From a checkpoint of a small transformer trained on Wikipedia: vocabulary 8192, untied embeddings.
Each number is 128 + 32 x the weight over its row's rms, rounded and kept within 0 to 255. Layers, rows and columns count from 0. Numbers have three digits each. The size before them is the row's rms in percent of the matrix's.

# up: layer 3 MLP up, 256x64, rms 0.0867, rows 226-255, columns 0-63
# down: layer 3 MLP down (transposed), 256x64, rms 0.0676, rows 226-255, columns 0-63
up226 112:134074152156104125104056146096137113085087113138138187161116115136118103125116082184071155160100177176077155092147152095121147188087220099144141123101140100094139138124116128117139125112142084
down226 119:116077167161082143138038130113122110109096106156150169156161132155169088079149132178067172136127132173096142118136154088128123158106207087171136108141158088087146114093141121141117128119171092
up227 109:172125097139130179119162057106149109129129103081143135143103058133128107157137163104135152154103117131157099085138164131172178164157155113043141148086186147052105123098156156094117095165134117
down227 107:205128088130142164133180050094130072138078128105105170118141105120128144169127148141141105144099115115160102120135161130169150148169120131064101122118163130036134096101150128114139118212154138
up228 096:113142079081114104141103083139145101075067126076036157099095099069172087105182114109103105115112123100088095110139114119139135178171103115127115128119080097080123106142124127162109111155083093
down228 086:131143098120112121144126189134178139111090149059064138140095123083078091087204171152152127123187157098077113102143122127183157148145148141103070116158099104128130111107117144199113149160112136
up229 134:137164133151068107139111030118150111113122118123111140130094108104143157127141109123126084133180137137092152153106185175097119136122129084130157141145141102106098030180068079150167116070145144
down229 135:097109121165106151151162178143089203108166095146151028154079134058144131114133098111058154131089144169099127112158128153121161127108139129136153106135082169127134121175095129108147122112124189
up230 070:128199109091081108128117181123081172135139183159078148168124120121113098132114083164160016155137128109178141092164181118120151097168145111148146129114130124102091166147111124094108123114096158
down230 066:155180106137142128150124215105154117135163165142092118146080117111112114177119113152167059155095124113155125132106110116136029096141072123102111141120165187136141066162143122085130144175129097
up231 086:096108059051121105113118172152179108094104131108114151196134155184157133115116102138118108085128092099172077095126101132114152144106111152123173138098113141125108145078194156162101098182077108
down231 085:091123111086150118109088162096158135144085160099124141185164099126107162082135144151081113070146121123151098141187097061134170157172134167095183114107128175170085145134146146117118121167069080
up232 115:124132149098131114117180144150196137171076153087133124132073153129099061182130099125116121135110144167184061084136086125084111155089124159128110141145178164157133186126175140157142178091127155
down232 117:159083115073129114131110135170068084144201091144104147166164117185143174123128167092116138064159140131114179136146157143140144088130134077143153158103088095136126148097087109177165078077115133
up233 103:118099142115161091100096176097111091149157154100113071170084124175166097165124170145169177085166118131157132120123112142068129080085109198147113066118124092092126125110134127149142130136192180
down233 108:084199120115134111137210089173148124124145131115132154083138155082073185101090131095109104102166180121099148071114129130126093155155144099102131189121111153143126109145130071166177154153077110
up234 114:068136144102136154131083141164131107172178146124104108151147191134143154155205177169146194109155113175147109097126131064104147171099089134183118149157095137134107103130124156134151172064115102
down234 106:046139126104151144105066194179120094141175158150123126127110168119138116154179141119121197131146165166117096106107101091113153124107080129159122105191116125143100070158142129146165120090075076
up235 119:143115104086082142166111143091114109105093181121138129130138147108158088136116084025133100165093121204134152138173117132105148178110100109131148103104132115127144146178195104081080093162139171
down235 118:150105104119110145168129136098106106091128199113188097120151135125153084135108130088113176137127144162120184127141092111095147172078069136130111114133129181119115180149161153042073120094193150
up236 117:126098125065120143115133157150172185078160091198085132171119164088153122138169154070092128082115098110055100146093165160127109224110130104120146140119098158138120119122139127117132120108108089
down236 110:097116099039136139086162164177129185114171115167117101147159127104143149114170140093092111141142119098083113151079127176122158198092134087108159134091150184154099149133125109076145122178095103
up237 103:126087119141168122126129129120148096103157074080173153173103169132093087173098165149174118185153135172101098129132114097144132160137113132173080177123125154148143175110198166118111146071177071
down237 111:102158127166069112120116179176105154152121160110098077127106069092152136153191055153096142078145145105154194156128170149171135069137131080130117137114113126140198100091120137107106128122140157
up238 110:165084081127110157103127190133082098085102119165177126146092064091150144171149071144148135130143147131129144106128147106107107176164146070127113123055125157180137092184096137087090080145121122
down238 103:111093087164152133113122114209092125112098101126113089160122051169117144052161125159125165146154084128117227143151107094127139107115119127145088155109142174153160128160063131123135139166117129
up239 118:143103142107146135086139201124156133155145133115112116168098132172126116165136201157115177122162117111154115120126103123120202087036133111115169121171133124098083135105165088101105189113192150
down239 133:145177168063198144132174080118133146083109139077156124109117163150094120124083164129124142092133125087175117075136114114089079085134132133174124113120123089171111139148101128192190136111099185
up240 098:125067119131148155138095122147098145124090111093103029139113097127133081193166048089106115123102105119120098113182114187092142161103127132095127113131100167140146127139169103099137093097087073
down240 091:181112111133182159104149107117161106136116116177115086110181130095128180144120113142144113138137111143100109178137153138108103065057108186123143162106126104142090079154111156089136121066100222
up241 108:111147058117117083132100098148095170068117128146145168120170075113120178121175107111182133179157140151099137108076166104142164129175154086141183150085127086118127122157156125169143089159101073
down241 115:116112114124105117152111090120142158085155094157161133139128148112059212171125114136161111131163123228133109121117148105103144120088110084131123128121087122167119087123208083131179161153129066
up242 105:167126195145105126125078128141116084114152142131059124183089091163079098107109140103094030114123164108100154112121111185105086138173127140106128155062096126157156130124152140107078156127106143
down242 103:127126064118188121122164135054122130153122140103167125055154122106214124162126131089150116095115105080135124147112167126097166138055112126112117119179117120122088159161156125183162115163173103
up243 095:079123114135159116148084157123117145170100154123146102119134141118033119130142177178078168194205137172153095112168146104148147098139170138091164101108147130080118179114160099144081136102142124
down243 116:141137118116082121101131153111170103094112158164100081148120166063099131124159173144105189127179121090127135083111193103088094085091208150163171143130101133117169175152147130116087089098143132
up244 089:106107116140136162126111128185041175126133102138144095147076180159113123134145080129105102135131040167171089085137141118150113057111092066108154102132108173109097126116082106121089119124154124
down244 078:216125102119082161116125123141156120161112156165101172103103159089095124078182063111160098136097065168117156153132145127121143153114164130091178079151112164120125145089093106163109068167127147
up245 085:139104128120137132107144150203166179102164082113172094115081086185113070144156136147113184117126088136107131139089166171144115150090144095130164134120184092162123146076190141081108185129135130
down245 080:097125105137150134119112110177106090167118109119130125150196103158155110118133129128125107128087120081191194171137149148121086120156076192106119133098122181151111183129079181124118104135031119
up246 075:119151140132158168137107118174120141145130066161095107143114107107170161127154215138138165102164111114155090055143101067116188114096136168118181144134124200143125164161114107152108179097125096
down246 064:137209105139112119165091105106147108128056144131125150164081117087119134147105126090138124141143169077154101096145149067098160132120094087147174097115177135118127154187143101188086092183176120
up247 111:099105105053155127119095080083126158119107140106164179091078152070172094132116099102133132154160153129165098134107155083137060189120129085127090154109138094134088136194138156163109080132129143
down247 121:102118135030178120102115127101118154154131145121205144083106162091140093079111143103126124130179147098171109137145129128188096124102122128154098115119120100127072178180160138149139076142125201
up248 074:134122069132140128100092161142140151164155149096113132127174113152113120113178110098161093136145094165106136096093209129104158146150153181173129145089110137129095116091139005147109167095096145
down248 102:076110127106130135168111120106114127161141161112088118120104156140174151163124096153140088095169076141181195124179134087164155126133194140124151134091081114061085160133123141138123160038096139
up249 085:087134089139060144095151147135125093165138097119113135073090111106131086146054159134094134142131183122100104095080065111109108102120115121149103183137164134107098130118097105040105181094145165
down249 084:160113139149169098134120107119130168079138147149102093183159117136120123093200129134132116093112041135134188172136182136146101158079155111103095048105057170152135117118159137132136107135114088
up250 122:166141102141115129090112085155113134108179179118121130163073096070136108131119049123140109098151181158096123150114142088065067140157119176112173098144119133166153085123104108124157187178170137
down250 109:130089126097111151171134155143156126099056190048147106099117122201143106139154145098116152142062114101155163144163094135190200195122134128116103123152164119110105128105122136102119120091148092
up251 097:100144155112097115065145106063114081163068146166131185130139088091155120124121070089140097156183118139098173128129112139106147187128128156133161103104090081168084077161109139156163142116122179
down251 091:160135174167097124093154131077129071184145152157115135126120092091169046129153102121124113116172123119136237159094086102146140126137101144138151118100085095094132108170124154152169111090138167
up252 104:108145137181156084163128111139188142155140139086057082114088102147105110146142122132131114144144163133104150152122122122057112184068154147086103088106151096141132108178090114100138191058164096
down252 109:129090142041105176092156119143102133107149137140210156112156120122122150177057113136089148090096137103150124112153113130150143091178122127151146165116061163129091162072156126149102114188092149
up253 116:033126135089171168126143114081138105147121157114135081137186131113150120138120114092095182135136099130200084124150156096088160185108070103102177086074124151142184154153129144141115124122111145
down253 123:059127133176131145087178104085156144141113139085134136134191132105145068192124112068083174139145088131181101133075171125094152175119071128119156130078152184146141098135116133105130147114136134
up254 097:097133171083098154088083051129161130103090085059140160064101148094182154155130110126116116151133134118157082135091107117117167170111086125100135121121073083109131156120117082141170129187107095
down254 094:117115157129109141084149129137147157152152031068134153069138144108176135156153159142143099139170158118140119124109129128158175135063115146124058100114088109150119119117164102149194115199112073
up255 105:097135114120123169201099137195094131121124089159145121152164139090135116162187131167103161157115100141042097147067102121159064166139092106152145115081190105140095124151113117158083141129127130
down255 116:084152151152131144200122103151125164143102083151117126147173119104125134156184134167096125135101153145033098123087103123151049138133097131172091081086134174171155121153133101148069165116122138